config.yaml
num_hidden_layers: 12
hidden_size: 320
num_attention_heads: 5
num_key_value_heads: 5
head_dim: 64
intermediate_size: 1152
vocab_size: 32000
hidden_act: "gelu"
norm: "layernorm"
norm_place: "pre"
norm_eps: 1e-05
positions: "learned"
qk_norm: false
attn_scale: 0.125
bias: "none"
tie_word_embeddings: true
parallel_block: false
init: "normal"
init_std_qkv: 0.0249
init_std_o: 0.0249
init_std_up: 0.0249
init_std_down: 0.0249
optimizer: "soap_variant"
learning_rate: 0.0035
beta1: 0.95
beta2: 0.99
weight_decay: 0.064
lr_head: 0.00555
warmup_steps: 200
schedule: "cos"
final_lr_fraction: 0.1
batch_tokens: 65536
max_seq_len: 256
doc_mask: false
train_tokens: 358200000
max_steps: 5466
dataset: "wikipedia_en"
Each number is 128 + 32 x the weight over the matrix's rms, rounded and kept within 0 to 255. Layers, rows and columns count from 0.

# layer 9 MLP up, 1152x320, rms 0.115, rows 716-758, columns 0-79
[[ 63 159 134  87 178  95  78 116 140 128 121  97 126 149  96 123 122 167  88 122  28 127 163  87 137 163 146 108 145 107  66 114 149 138 158  97 154  88 126  98 133  56  76 132 132 122 164 118 127 130 140  90 107 153 160 130 119  96 103 124  77 117  78 126 140 113 153  76 125 118 162 111 132 118 152 104 151 163  94 169]
 [139 120 128 204 168  88 190 107 106 154  85 166 117  76 138  99 106 110 156 105 151 114 254 110 150 139 117 116 108 149 105 100 150 147  99 145 151 131 166 135 144 129 137 113 143 153 103 187 139  97 105  92  89 186 150 123 121 117 117 127 125 121 103 131 139 103 128 115 122 117  98 111 177 110 113 150 107 124 146 174]
 [107 118 151 143 110 116 107 149 161 108  84 101 132 125 152 142 145 166  94 159 161 145 134 136 137 124 148 176 154 136 142 150 131 163 116  92 122 164 161 129 180 122 137  92 162  43 118 154 138 192  98 110  98 140 118 110  70  56 141 100 108 124 151  93 143 153 144 121 136 113 147 136 116  80 105  97 167 102 159 146]
 [218 148 115 170 113  56 135 189 120  62 135 127 226 127  92 157 108 113 139 252 106  44 107 134 156 155 100 128  95 110 122 128 179 125 138 133 169 200 156  84 185 119 130 178 115  87 156 155 124 120 121  94 178 100 159 173 139 147 120 171 113 154 139 127 138  94 105 133 142 139 119 109 133 115  77 170  90 118 111 102]
 [105 117 128 138 129 113 213 116 160 120 162 132 103  76 122 134 139 118 160 139 161 128 117 103 116 208 152 158 105 114 123  98 132 125  65 169 136 128 162 128 103 153 107 118  92 148 119 178 137  77 135 119  83 106 104 126 125 139 152 117 153 141 148  90 154 181  93 182 153 123 163 131 115  97 109 149 111  83 119 134]
 [150 149 113 125  85 125 121 117 125 106 153 108 113 107 126 152 109  94  67 116 162 125 186  98  94 132  77 122 155 147 117 125 162 154 126 234  60 132 169 133 150  87  80 137 115  93  87 134 166  83 133 118 140  93 128  98 181 147 121 153 130  52 141 163 117 130  99 148  94 149 109 142  86 137 114 137 121  98 142 101]
 [167 183 165 136 148 104 122 111  85 151  96  88 115  70 165  70 162 178 163 158 172  84 139 230 165 113 133 115 104 211 178 152 100 159  92 140  61 131 149  85 109 121  78 112 124  87 152 119  86 113 133 106 149 131 134 127 206 117 126 166 142  80 121 146 133 125 111 124  97  96  95  74 185 120 133 170 102 125 129  79]
 [ 94 102 117 130 110 124 166 197 169 138 108 108 121 141 153  57  94  84  98 134 142 137 124  81  93 115  95 119 111 162 197 104 123 156 101 189 176 139 114 201 145 159 119 155 138 124 121 113 183  47 115  46 167 144  78 129  88 138 166 144  99 188 110 107 166 156 140  72 136 147 163  66 109 116 131 104 132 139 144 129]
 [120  99 108 144 103 144 117 120 152 152 122 127 160 119 110 106 216 103 126 143  89 202 177 167 179 117 101 112 136 152 130 132 131 181 127 138  79  80  97 106 151 118  69 167 146 127 126 140 194 137  96 151 131 120 130  98 150 159 157 172 182 153 156 128 170  71 130 215 115 119 122 158 108 200  67 118 184 179 148 131]
 [114 154 172  98 141 125  97  64 145 124 117 157 119  60  98 145 134 162 209 168 154 103  77 102 138 126 166 110 174 166 126 120 154 161 149 152 117  93 150 144 153 101 118  59 109 129 116 170  85 120 132 125 116 147 140 125 134 130 120 135 109 148 114 122  59 158 166 139 156 131 120 139 123 115 180 178 148 162 167 189]
 [194 128 144 178 111 152 125 141 164 163 120  94 138 144 118 164 145 154 144 123  33 119 185  93 128 123 168 114 175  98 178  87 105 121 165  74 123  68 134 151 181 156 125 124  66 105  95 160 121 115  91 118 105  74 153 160 143 104 131 105 129 149 170 173  86 139 116 101 165 131  41  90  88 185 196 131 175 110 137 125]
 [ 96 115  83  92 145 161 193 144 165 144 145 179 123  89  78 131  56 134  94 142 158 172 126 129 154 173 148 150 109 150 154 124 178 151 132 146 119 151 150 105  54 128  74 150  66 114 110 153  95 121 145 130 146 119  71 172 121 166 196 157 144 131 151 157 154 167  84 180 102 183  88 130 144 120  53 100 183 110 112 161]
 [169 135 155 144 108 157 129 121 160 134 124 188 129 157 153  94 171  93 134 254  75  58 127 156 143 104 106  96 171 136 129 126  97 182 114 155 103 125 129 207  98 137 131 130 171 104 109  91 180  99  80  42 114 169 120 140  54 189 119 151 158 173 143 110 193  91 142 202 205  70 131 149 124 247 141 170 117 138 101 168]
 [118 126  61 144 133 126 146 152 134 116 125  97 175 107 123  79 150 130 160 189 118 164  93 135 103 149 126 132 137 111 147 153  90 147 118  78 194 161 121 134 208 143  80  93 128 141 168 119 136 114 139 131 182  73 131 153 139 144 170 152  77 107 124 163 132 129  95 132 118 119 136 171 153 144 138 141 142 138 132 112]
 [ 78 183  91 221 152 123 131 106 146 106 155 119 186 202 116  21 105 107 136 150 170 131  77 118 100 136 154 104  89 165 118 141  73  85  73 171 123 161 142 143 165 101  74 142 180 124 139 113 105 149  62 141  81 191 110 139 131 103  97  95 146 129  64 167  83 151 134 109 156  80 139 171 136 119 148 152 180 124 122 159]
 [169 155 130 112 127 139 185  97  71 167  63 138  97 134  96 129 154  61 147 151 139 123 104  68 122 123 118 139 168 177 183 197 101 115 114 123 148 162 193 126 120 170 153 116 116  80  47 148 220 115 132 144 133  77 151 129 153  80 171 135 128  87 132 138 107 134 123 160 106 157  93 128 129 127 134  90 127 153 149 136]
 [ 97 103 167  85  98 119 205 175  91 193  50 122 130 152 100 155  51  48 145 158 152 138 115 168 139  95 115 115 179  86 108 129 151 169 142  95  92 186 134 100  98 102 134 109 138 106 132  67  88  77 123 178 177  74 146 119 123 167 137 133 116  95 163 145  93 139 118 170 112  60 159 120 138 135 133  75 160 114  89 137]
 [124 142 106 154 170 149  54 146 129 178  66 145 111 114  51 111 106 176 145 110 141  96 156  95 136 174 196  72  97 174  70 138 151  78 188 110 118 172  24 124 107  88 110 107  86 169 181 100  88 132 102 158 115 112 152 130 167 124 140 121 135 174  33 154 122 106  91 123 173  84 166 116  69 130 113 102 144 134 110 121]
 [164 146 109  74 135 172 123 107 137 117 160 138 136 138  87 122 126  90 139 198 108 159 101 129 143 186 126 141  93 123  83 142  83 125 151 128  99 182 150 186 114 119 128  91  83 116 157 153  84  88 191 130 154  84 155 119 168  66 150 111 159 174 105  89 161 112 196  79  95 139 105 151 155 191 155 125 145  43  61 123]
 [156 171 130 171 120  58 110 189 118 132 106 176 112 145 110 132 120 159 164 145 115 105 124 146 126 156 171 129 156 123  70 126 162 112 118 155 124 136 167 179  91  75  51 106 183 144 193 177 122 129 105 129 180 142  67 108 126  85 201 121 167 128 129 114 114 115 154  83  95 140 187 105 145 121 154 114 124 115  73 119]
 [139 114  99 135 118  89 203 116  83 137  83 115 142  61 145 104 148 174 116 139  41 158 115 130  91 116 101 158 132 102  92 101 120 170 165 119 100 135 145 172 111 129 181 167 124  96 167 148 145 116 120  88 137  71  67 141 148 124 114 117 101 145 143 119 163 150  87 195 152 102 140 107 141 132 129 114 165 144 100 184]
 [172 123 107 181 141 133 192 175 177 141 115 101 137 157 147 161 191 158 141  79 119 169 175 111 110  75 133 176 130 140 139 120 157 137 129 144 134  99 128 112  47 151  70 115 102 127 100 189 104 132 130 125 151  98 134 120 118 128 111 199  97 125 133 113  83 146 140 126 120 161  99 160 134 143 114 126 144 126  75 132]
 [147 154 109 137 158  81 131 171 126 124 158  89 102 146 195 106 129 108 113 105 146 159 123  68 106 132 161 140 128 135  90  95 105 174 121 116  73 123  82 131 104  59 131 168 189 150 131 105 103  56 133 120 100 138 114 119 124 126 149 150 140  99 156 110 157 151  91 128  84  66 128 124 121 109 149 145  96 119  98 114]
 [174 143 201 101 158 113  98 108  75 110 131 106 145 114 162  78 112 134 157  95 131 156 137 118 175 161 175 103 145 166 145 132 187 155 126 141 151 141  85 102 110 103 113 164 107 104  78  78 133 113 154 101  62 138 127  98 125 137 180 229 148 161 121 103 162 135 142  60 216 138 114 164 171  90 159 187 109 160 129 128]
 [ 57 117 122  73 109 106 105 119 127 101 150 177  60 169 101 123  83 108 142  93 144 162 108  89 128  98 122 134 130 118 171 117 117 190  82 181 122 106 106 127 101  84  89 107 112 145 155 109 149 130  97 165  56  88 153 129 146 169 148 133 150  92 145 117 139 121 151  94  69 112 123 110 130  94  92 138 128 153 151  53]
 [128 127 168 193 136 149  58  37 163  97  88 130 111  96 149 166 106 141 147 116  91 159 187 126 194 163 110 147  93 117  36  95 125 114  59 119  82  96 118 121 150 136 128  63 161 102 154 120  86 131 146 134 154 140 162 145  99 149 172 145 172  87 153 104 108 159  74 122 112 121 136 102 135 119 107 129 151 170 139 137]
 [ 99 163 130  97 174 173 121 153 144 108 115  52 153 125  94 170 113 180 117 184 135 149 141 156 159 194  98 142 114 136 184 145 147 123  29 160 136  72 107 147 171  79 119 181  80 137  95 139 114 135 111  70 104 152 184  71  76 150 166 214 129  92 156 123 163 135 135 111 142 126  99 141 107 133 183 184 184  77 117 114]
 [139 127 176 136 118  56 136 124 141 184 169 201 135 132 146 168 158  79 137 162 108 152 141 102 171 149 185  91  89 118 119 110 124 144 162 141  92 138  98 132 166 113 139 101  58 170 124 206 195 119 142 202 145 112 138  93  83  79 160 197 109 109 107 140 125 116 135  86 104 162 111 100 199 153  71  98 129 179 119 135]
 [ 75 153 120 164 131 104 110  97 155  80 163 157 151 103 168 150 111 156 161 150 108 134 180 111 112 104  74 166 110 114  67 160 140 168  92 105 157 117 123 149 151 130 130 112  84  80 234 141 154  73 145 160 125 105  60  84 130 134  92  68  99 130  28 102 144 152 124 163 106 116 136 168 161 164 153 195  77 129 162 126]
 [133 177 189 148  83 113 135  50 106 127  95 131 152 144 107  76 142 111 198 140 114 173 143  95 165 129 166  96 122 190 135 131 117 191 127 110 170 125 161 133 106 154 129 166 142 149 107 114 167 155 147 165 135 108 160 151 104 136 157 110  81 175  92 151 230 111  91 139 111 142 158 187  58 147 145 104 167 177 122  76]
 [174 184 108 120 133  76 105 177 117 166 127 177 125 148 126 100 163  94 158 137 148 186 141 103 128 144 136  90 108 143 111 122 130 108 137 161  80 190 122  95 119  91 153 156 140  96 203 150  89 140 135 131 121 160 124 122 172  74 147  89 100 115 112  84 133 128 101 137 159 161  96 128 141 152 110 116 106 109  91 157]
 [101 150 134 115 152 134  95 158 136 137 128 119 122 156 141 141 125 121 129 121 136  96 108 120  69 112 104 157 108 175  98 145 139  70 208 102  68 107  61 101 104 226 108 119 137  79 161  83 133  97 155 164 201 143 105  96 138 157 149 122 127 116 107 151 150 140 139 165 157 136 146 111 113 138 198 137 120 125 127  84]
 [184 133 109  99  85 129  92 135 184 166 167 160  86 111 134  87 202 138 143 174 159 128 141 173  52 142 102 149  96 103  74 141 119 113 119  86 173 131  75 175 145 184 105 158 117 170 134 175  73  70 126  65 158 141  88  85 110 118 155 100 107 147  99 192 103 162 150 109  93 158 189 202 122 138 157 156 145 131 113  52]
 [127 130 173 160 163 123 106 129 109 152 106 108  75 120 149 152 185 104 137 126 103 118 109 136  54 128 161 121  88 139 176 139 144 149 109 114 128 135 164 157 116 130  96 107 123 143 193 101 129 124 183  86  72  69 127 140 166 197 171 147  80 143 108 113 121 111 111  94  53 176 154 133 193 138 154 177 114 109 137 126]
 [ 63 136  77 105 166  83 174 165 175 192  90 139 178 133 137 117  96  74 145  93 124  96 116 121 110 171  96 103 130 101 158 130 122 143  91 153  88 144 150  77 105  83 125  98 140 118 128  98  91 124  91 128 144 120 154 146  62  92 136 119  71 126  82 198 116 142 122  91 114 115 115  63 178 152 119 174 170 147 135  97]
 [100 126 114  93 139 157 128 159 112 151 168  59 136 145 168  41 137 149 195 142 127 113 109 153 126 194 135 161 132 112 131 151 127 100 138 142  98 167 111 127 139 108  73  97 178 115 158 103 143 143 187 157 108 101  97 180  99  87 127  59 104 122 108  96 139  84  38 142 118 144 160 154 113 154 116  91 140 123 134 108]
 [153 148 109 158 153  86  77 201 127 103 144  92 153 102 127 121 156  83  64 162 152 171  96 106 116 193  87 132 148 114 149 160 134 172 139 163 125 111  57 114 127  88 204 129 164 165  94 106 118  90 106  62  97  90 118 146 214  70 195  80 110 119  58 153  98 160 142 121 135 137 132 120 155 141 160 142 156 151  73 147]
 [129  98  49 135 165 188 141 137 141 103 137 184 140 170 121 115 145 154  93 126 136  66 156  83  90 148 125 169 110 159 115 149 152 176 155 164 174 116 100 141 147 127 167 128 157 148  90 124 138  91  95 139 162 152 135 157 110 106  94 163 166 123  96 130 109 148 115 164 119 138 123  95 158  93  60 196 134  78 153 104]
 [153  95 103  57 110 155 174 156  94 148  72 139 155 107 156 119 147 116 102 122 129 136  87 118 154 137  90 191  89 127 119 162 105 151 114 181  68 125 144  93 166 111 133 124 106 145 147 142  98  90 114 170 120 138 109  95 118 160 138 137 146 147 177 141  97 135 154 107 124 124 108 139 100 134 154 148 170 147 113 120]
 [123  79  93 142 178 111 151 131 130 153 142 169 180 132  97 110 130 125 142 130 134 116 124 142 178 170 134  95 154 109 132 145 108 113 136 170 142 145 117 151 129 101 175  78 135 185 141  87 147 116  81 147 129 132 123 204  90 194 190 151  87 130 136  84 132 103  89 140 115 142  24 131  83 123 120 109 127 103 105 173]
 [113 188  98  79  65 136 141 134 128 117 157 109 102 109 177 171 124  97  92 111 106 133 105  75 145 124 118 133 195 163 130 116 119 170 137  70 149 173 196 132 166 113 148 126 155 134 199 130 156  90 153 164 107 216 195 165 132 145 135 143 134 101 154 173 126 135 129  97 145 145 126  88 146 188 161 204 113 183 178 125]
 [126 184 112 174 127 115 135 160 146 116 162 133 181 128 146  61 111 132  41 136  97 104  75 121 119 167 139 146  66 146  85 117  87 128  89  63 127 121 160 109 118 165 132 136 133 133  99 157 154  71 138 171 140 146 138 138  84 119 139 122 173 144  87 115 139  76  98 143 147 104 178  92  85 115 157 171 177 209 120 144]
 [ 98 146  92 126 113 103 169 151 147 108 108  91 156 100  67  72  14 125 147 186  82 216 203 114 167 132  93 131 117 129 136 134 117 129 103 107 197 101 106 151 122 148 169 116 199 168 145  27 178 127  72  71 143  91 165 121 108 106 101 141 217 134 108 165 148 111 101 128 100 161 180 114 132  45 128 151 172  85 191 109]]
# layer 9 MLP down (transposed), 1152x320, rms 0.129, rows 716-757, columns 0-79
[[150 168  94 113 130 176 135 102 160 114 127  68 138 131 175 139 167 153 125 147  92  93 103 114 204 129 153 148 114  75 123 139 123  93 166 112 130 130  87 112 118 128 139 154  98 172 157 135 167  74 121 109 155 114 135  80 143 135 172 132 181 131 117  99  72 144 107 176  74 118 107 142 167  96 153  78  81  81 155  70]
 [124 133 161  58 114 124  99 134 140  75  98 141 202 205 168 119 113 107 174 115  88 137 127 142 135 130 131 142  77 184 117 113 166 104 102 109 145 107  66 141 108  69 130 160 189  98 159 123 131 153 137  73 155 137 109 119 105 121 116  82 160 115 126  56 104 119 190 137 143 189 118 152 113  73  96 150 124 145 121 122]
 [145 129 176 128 141 120 105 155  95 109 122 192 144 131  62 176 148 132  96 164 153 153 139 156 125 133 156 171  69  72 110 123 110 153  94 100 198 140  94 156 163 124 131 118 141  83 166 106 100 135 132 156 137 103 200 130  93 107 107 176  94 120 144 192 198 123 171 104 117 137  89 147 102 137 126 121 105 123 117 100]
 [146 136 164 127 109 126 112 123 109 142 127  67 152 115 141  98  84 165 113 123  86  89 135 128 113  88  46 155 122 113 135 143 160  97 165 123 117 102 147 118 127 146  95 159 141  85 150 149 112  86  96 142  18 118 125 165  81 103 132  96 129 186 163 142 134  78 144 123  96 151 147 145 137  86 111 154 118 146 102  96]
 [100 166 118 129 119  86 167 185 187 159 138  90 115 164 100 121 118  94 134 113 179 136 110  35 149 183 147 111 150 124  88  99 109 130 126 126 104 131  97 187 162 139 139  80 142  82 160 103 119 219 103 150 139 162 149 129 137 128  90  94 139 127  76 125 114 126  17 110 101  91 157 191 174 172 143 100 140 106  96 105]
 [156 106 175 136 139  86  66  87 166 124 114 129 151 111 134 136  89 144  99 118 137 125 145 118 110 138 191 120 141 114 117 113 219 126  87 166 168 149 107 158 111 137 149 123  68 159 138 152 148 120 148 122  84  82  66 117 103 131 125 129 126 150 103 177  98 143 116 144 109 142 144 170 124 154 171  85 122 158 161 159]
 [129 124 171 121 145 113 138 151 126 195 154 138 145 147 165 115 193 175 178 207  85 163  88 132 129  93  93 132 108  97 150 122 101  98  98 173 112 107 151 153 120  98 141 172  85  46 127 149 144 103 139 105 124 136 151 131 123 131 150 122 151  93 149 135  94 106 118 117  92  64 113 160  89 110 155  62 120  74 139 107]
 [100 164 172 132 159  97  98 130 151 138 150 148 103 102 109 115 143 111 195 117 152 130 170 163 139 109 156 110 117 128 127 153  91 106 130 105 184 116 109 102 154 158 145 177  62 108 121 205 105 154 125 173 101 126 115 159 134 172 168 163 107  60 124 148 122 154 146 161 125 124  89 136 156  95 125 137  69 108 148 153]
 [107 128 137  94 182 155 123 127 179 123 170 135  75 147 139 113  95  85 136 174 143 111 176 120 109 184 134  89 152 180  78 100 128  82 100 126  65 115 183 107 110 111  91 120 158 119 193 150 137 206 185 111 144 154 123 104 173 196 137 122 191 131 173  94 117  90 114 113 115 126 122 124 132 134 105 123 100  77 119 155]
 [146 168 124 120 114 108 120 135 163 126 134 110 156 120 126 134 139 131 136 120 120 127 148 106  80 138 111  99  74 122 108 124 147 166  99 134 158 151 165 125  53 121 112  64 106 100  83 160 110  88 105 150 147 109  65  84 137 159 120 193 102  85 113 148 164 107 107 129  72 123 130 129 147 114  87  81 163 127 109 130]
 [111 171 115 149  83 127 107 118 153 138 116 102 118 163 152 139 153 192  67 118 187 112  98 138 137  90  97  93 116 126 170 127 116 197 150 166  77 123  94 170 176  86  99 174 136 176  99  76 125 144 129  85 130 130 157 137  96 115 132  49 167 110  96 100 139 126 134 102 128 100 171 106 102 125 127 103 107 177 103 146]
 [ 82 143  91 187 127  84 121 196 182 182  82  67 146 127 146 122 105 113 113 162 119 145  70 146  93 145 142 201 149 188  98  80 147 149  89 138 165  95 123  93 144 160 122 129 134  68 107 113 104 150  87 136  90 153 220 100 142  89 129 129 103 133 131 160  87 141 131 105 115 124 126 132 174 146 110 149 115 140 137 125]
 [105  67 121 151  81 177 176 145 165  80  73  83 224 153 146 117  86 164 133 112 151 136 101 154 137  93 120 139 162 162 150 111  77 101  88 115 159 113 152 131  94 102  88 220 167  92 117 111  92  85 145  82 123 201 193 121  97 196 216 110 119 140 113  77 223 142 117 112 160 112  66 134 170  79 154  60 102 165  79 165]
 [ 99 101 112 130 158 135  95 120 104 125 111  24 127 153 174 119 112 133  96 207 103  69 121 136 146 202 152 116  98 159 145 106 154 133 132 102 137 148 214 170 138 160  74 101 137  90 115 114 114 124 148 117 129 140 110  99 127  83  77 112  89 155 183 135 165 120 135 117 165 151 128 135 110 105 109  92  72 157 184 157]
 [123 112  80 123 170 210 146 146 194 103 124 121 119 155 172 129  97 131 118 156 144 149 156 165 140 129  87 138 200 124 114 162  54  90  89 185  86  97 116  71 163 169 121 164 170 143  83 162  94 160 191  74 133 170 135 128 116 137  83  83 155 111 112 124 124 129 138  92 127 136 143 118 111  82 195 140 176 184  91 102]
 [136 159  70  63 124 107 118 105 146 128 107 114 112  72 138 141 169  91 141 250 129 144 145  97 205  85  97 147 172 120 112 126  90 130 177 142 133 157  96  45 127 101  88 151 124 150 149 118 125 171 104 134 162 124 147 132 113 100 143 100 116 144 112 111 119 112 119 146  79 144 155  97 154  97  78 145 188 153 162 148]
 [105 147 102 134 115 110 158 137 149 140 133 100 148 171 162  80 112 112 123  89 126 145 107 113 119 170  67  97 147 162 160  97 140 176  86  58  77 142 138 171 170 120 106  75 178 189 135 147 134  56 136 117 154  79 129 127 150 122 120 168 165 107 106 117 138 183 115 129 144 137 129 116  85 119 161 126 149 116 113  90]
 [124 136 104  92 160 159  98 123 132 159 170 221 132 166 126 119 152 121 181 168 109 139 129 112 167 128 131 143 109 163 130  91 148 137 178 129 154 139 111 158 135  68 128  92 135 192 120 146  81 157 199  75  97 126 123 114 142 134 117 104 106 111  98 141 204 148 111 149 144 155 170  83 136  85 168 143 115 107 157 169]
 [150 119 105  65 116 158 133 117 121  73 100 179 160  95  77 142  70 111  82 145 108 126 129 174 178 121 144 121 150  80 135 131 127 217  97 110 162 184  90 143 115 148 146  73  79 114  83 104 201 115  99 102 175 100 169 108 124  76  72 164 168 143 106 157 146 127 119 130  95  74 181  94 105 152 121 111 113 127 149 200]
 [127 110  82 155 123 105 121 106 163 144 102 147 119 153 144 126 169 136 159 122 157 127 147 118 100 147 190 113  91  93 193 107 148 152 140 122 126 176 143 109 159 173 179 125 185 108 104 114  64 101 138 171 122 110 110 131 117 135 138 158 135 134 155 148 118 113 137 160  86 143 151 144  99 144 136  85 109  95 139 106]
 [ 95 168 131 103  83  97 167 143 173 144 140 157 154 137 161  82 188 186 147  48 130 152 152 131 139 167 114  75 107  79  96 113 126 122  66 111 165 147 180 182 131 111 145 125 116 190  99 167 156 141 112 114 118 127 124 135 111 137 160 160 166 121 162 117 170 108 123 128 115 114 151 128 110 108 156 104 132 137 105  90]
 [145  96 152 135 126 160  86 108 112 146 124  92 113 141 121 119 142 151 121 136 116 113  75 139 142 157 143 137 152 114 148 127 106 110 156 124 131 105 183 146 121  65 104 156  98 127 139  60 108 113 129 113 126 146 142  83 119 187 147 146 135  79  97 190  86 111  86 174  71 129 143 102  71  83 125 141 157 121 149 161]
 [ 78 111 115  57 111 158 118 179 152 159  81  84 137 142 189 109 156 124 200 181 104 124 100 148 198  53 112 186 148  69 154  92 111 102 163 108 129 145 131 125 129 115 105 116 179 134  57 142 111  99 150  96 106  55 203  98 105  61 137 106 111 148  89  83 121 131 124  96 139 176  70 175 116 149 100 121 146 102 174 136]
 [177 137  41 118 101  71  87 112 151 113 107 131 122  68 113  89 112 150 118 136  98 144  87 143 164 106 145 175 118 105  89  76  91 102 194 131  99 150 127 135  82 127  92 116 166 100 143 125 167 124 148 170 135 127 131 148 129 161 133  98  78 140 146 193 158  57  49 128 120 112 173  98 120  91 110 108  99 158  91 115]
 [129  94 156 131  53 192 111  99 118  67  80 112 137 124 158 130  60 136 107 165 101 193 111 132 160 154  65 137 114 142 154 129 120  97 168  97 136 130 116 139 182 130 106 236 165  95 153  90 110 195 154 115  79 134 159 133 101 177  95 178 129 112 130 118 127 154 128  99 126 150 104 103 177 132 135 109 140 157  90 176]
 [ 67 150  96  95 144 125  44 125  88 182 159 190 137 129 133  87 180 150  58  51  98 155 158  99 120 120 206 129  81 151 123  82 106 114  55 132 119 148 148  90 149  84 171 110 170 106 116  91 134 113 176 114 160 140 100 196  89 138 150  78 137  97 139 130  97 164 149 125 111  83 133 124 123 136 172 158 170 161 124 124]
 [ 95 244 159 131 152 122  91 143  82 102  65  62 156 119 147 101  78 131 112 134 123 125 145 127 104 115 149  13 155 196  93 176 166 113 126 102 126 174  63 139 132 139 148 115  76  83 103 146 108 224 127 101 178 149  83  11  84  98  60 142  95 123 121 169 111 125  70  93 124 205  70 200 136 195 184  86 109 151 137  88]
 [161 157 100 150 138 156 147  81  58  40 183  99 135  72  95  70 119 151 103 120 158  98 121  94 124 175 124 205  87 125 158 185  85 169  88  66  60 126 219 121  73 148 181 108 130 100 118 159 110 125  89 156 133 106 123 170 143 136 192 161 121  77 138 168 137 202 123 170 133 128 152 117  87  81 144 145 122 159  85 151]
 [ 84 133 148  74  84 112 152 165 153 129 103 177 111 151 146 140 126  85  68 130  96  73 166  79 187 191 112 145 166  70 105 114 161 243 108 164 162 156 144 187  71 112 100 141 130 173 213 150 122 106 139 123 157 105 158 141  86  66  88 111 148 120 126  81  98 134 116 127 114  53  98 142 102  78 112 133 117 102 139 166]
 [117 110 215 157 114 158 137 129 118 105 121 169 142 155 140  76 111 129 173 157  93 129 112  87 152 132 132 127 102 182 131 151 108 172 148 140 125  98  77 146 139 159 137 111 124 128  78 172 149 194 150 169 162 125 120 161 149 104  84 126 127 126  99 111 105 134 150 147  76  89 153  64 165 170 151 106 131 134 172 100]
 [179 114 185 108  87 131 140 131  70 128  53 167 168 102 197 146 132 137 136 100 110  99 130  68  97  98 145 130 168 122 110 130 125 111 185 224 158 151 129 165 155  84  83 115 155 140 170 127 127 108 154  67 162  84 144 116 185 160 149 101 157 127 130 182 148 167 114 142 121 194 114 112 178 152 100 133 149 102 123 133]
 [146 140 114 196 183 120 157 127 146 123 145  84  87 119 168 143 129 117 101  64 107  95 118  41 125 166 102 165 112  88 165 185 147 117 142 147  92 121 111 163 130 176 116  78 135 107 124  82 155 176 125 211 145 119 137 142 142 186 129 116 142 155 103 144 145 138  91  98 150 128 121 135 113  95 123  95  77  79 104  60]
 [ 96 148  98 108 152 163 103 182 103 193 175 177 151 156  92 110 117 106 105 139 140 165  39 146  18  95 156 141 128 117  85 129 145 141  90 132 172 122 163 109 116 130 159  68 172 163  64 125 137 107 127 133 145 164 167  96 218  73 122  80 180  74 101  99 136  59 179 136  38 148 144 151 139 147 111 141 157  82 138 124]
 [137 130  92 113 127  92 171 148 133 158 134 209 111 126  68 102 102 149  88  84 115 130 178 125 101 186 134 114 167 159 159 150 152 111 115 130  90 150 140 141 141 104 120 152 137 135  97 171  94 174 175 132 117 172 116 104  64 128 186  91 187 100 125 168 103  83 154  93 141  89 116 143 106 169 171 159  92 102 157 121]
 [160 147 112 130 142  99  83  58 106  80 152 115  77  69 202 136 147 137 110  99 117 147 181  97 139 147 101 108 135  97 149  67 161 134 153 193 152  79  72 169 154 116 167 104  65 108  77 168 101 192 103 173 123 127  89 148 164 136  93 111 132 155 113 137  78 163 152 180 151 103 179 156 114 122  88 124 143 114  96 173]
 [163  41 116  92  95 119 121 128 133  96 141 151 134 121 109 136 168 137 144 119 122 143 125 108 136 123 125 119 144 154 138 120 147 121  98 143 130 191 104 152 133 210  95 142 110 122  76 127  92 111 150  97 115  79 111 140 168  64  95  81 133  99  93 127 124  96 135 117 128 148 106 197 143  93 134 107 136 167 134  79]
 [179 138 138 107 153  94 134 139 153 156  66 145 161 110 135  77 190 108 103 201  81  92 100 144  88 123 110  96 131 186 116 199 147 163 137  66 124 113 120 207 126 123 197 129 176 142 149 176 139 185  98 190 161  92 135  86 124 156 163 128 140 124 215 115  95 136 117 116  99 113 150  92 122 133  83 124 139 129 139  68]
 [133  79  91 106 141 147 137 137 115 156 112 144 138 114  75 103  72 157  79 171 142 150 234  73  88  72 108 153  74 187 159 111  64 160 133  26 160 172  89 138 156 127 116  53 107 156 106 114 192 149 166  84 160 172 116 164 129 141 146 135 109 102 196 145  88 143 140 105 176 113  85 142 133 102 135 151 107 208 157 155]
 [100 158  87 132  20 161 139 118 104 173 129 147 137 115 125  79 137 133 156 157 135 101  93 180 126  87 116 119 118 113 135 131 143 132 162  93 100 155 110 128 147 110 139 160 110 138  93 115 152 118  96  71 107 132 123 148 165 142 135 157  56 107 130 147 127 104 119 117 134 112 170 105 128 131 180  98  96 112 118 163]
 [124 127 215 138 129 141  65 127 114  99 106 134 124 115 145 158 150 154 111 138 102 140  97 141 120 149 109 174  79 134 103  69 132 152 122 147 101 154 147 148 155  57 149 112 157 144 127 121 105 152 117 140 168  89 158 102 163 132 117 125 134  44 124 124 139  80 171 100 134 110 165 142  81 177 172  76 141 157 180  57]
 [164 159 146  89  94 162 160  79  78 134 170  75 164 146 158 193 166 142 125 145 154 117 171 117 128 116 121 179 132  94 122 122 108 129 102 136 119 143 129  47 156 162  80 170 105  92 130 123 145 139 135 145 117 130 117 122 147 106  84 131 121 140 130 179  96 133 119 115 149 122 145 117 162  85 171 134 147 113 159 166]
 [112 131  96 125  92  86 170 132 138  84 121 177 207 136 119 146 148 120 104 129  73  94 150 141 120 123 140 159 148 206 162  67 104 150 166  64 165 126 115 174 165 159  40 137 109  96 101  95 116  93  92 150 171 114 101 106 121 125 122 134 152 124 172 188 171 162 122 114 104 161 159 171 144 112  68 153  99 121  44 136]]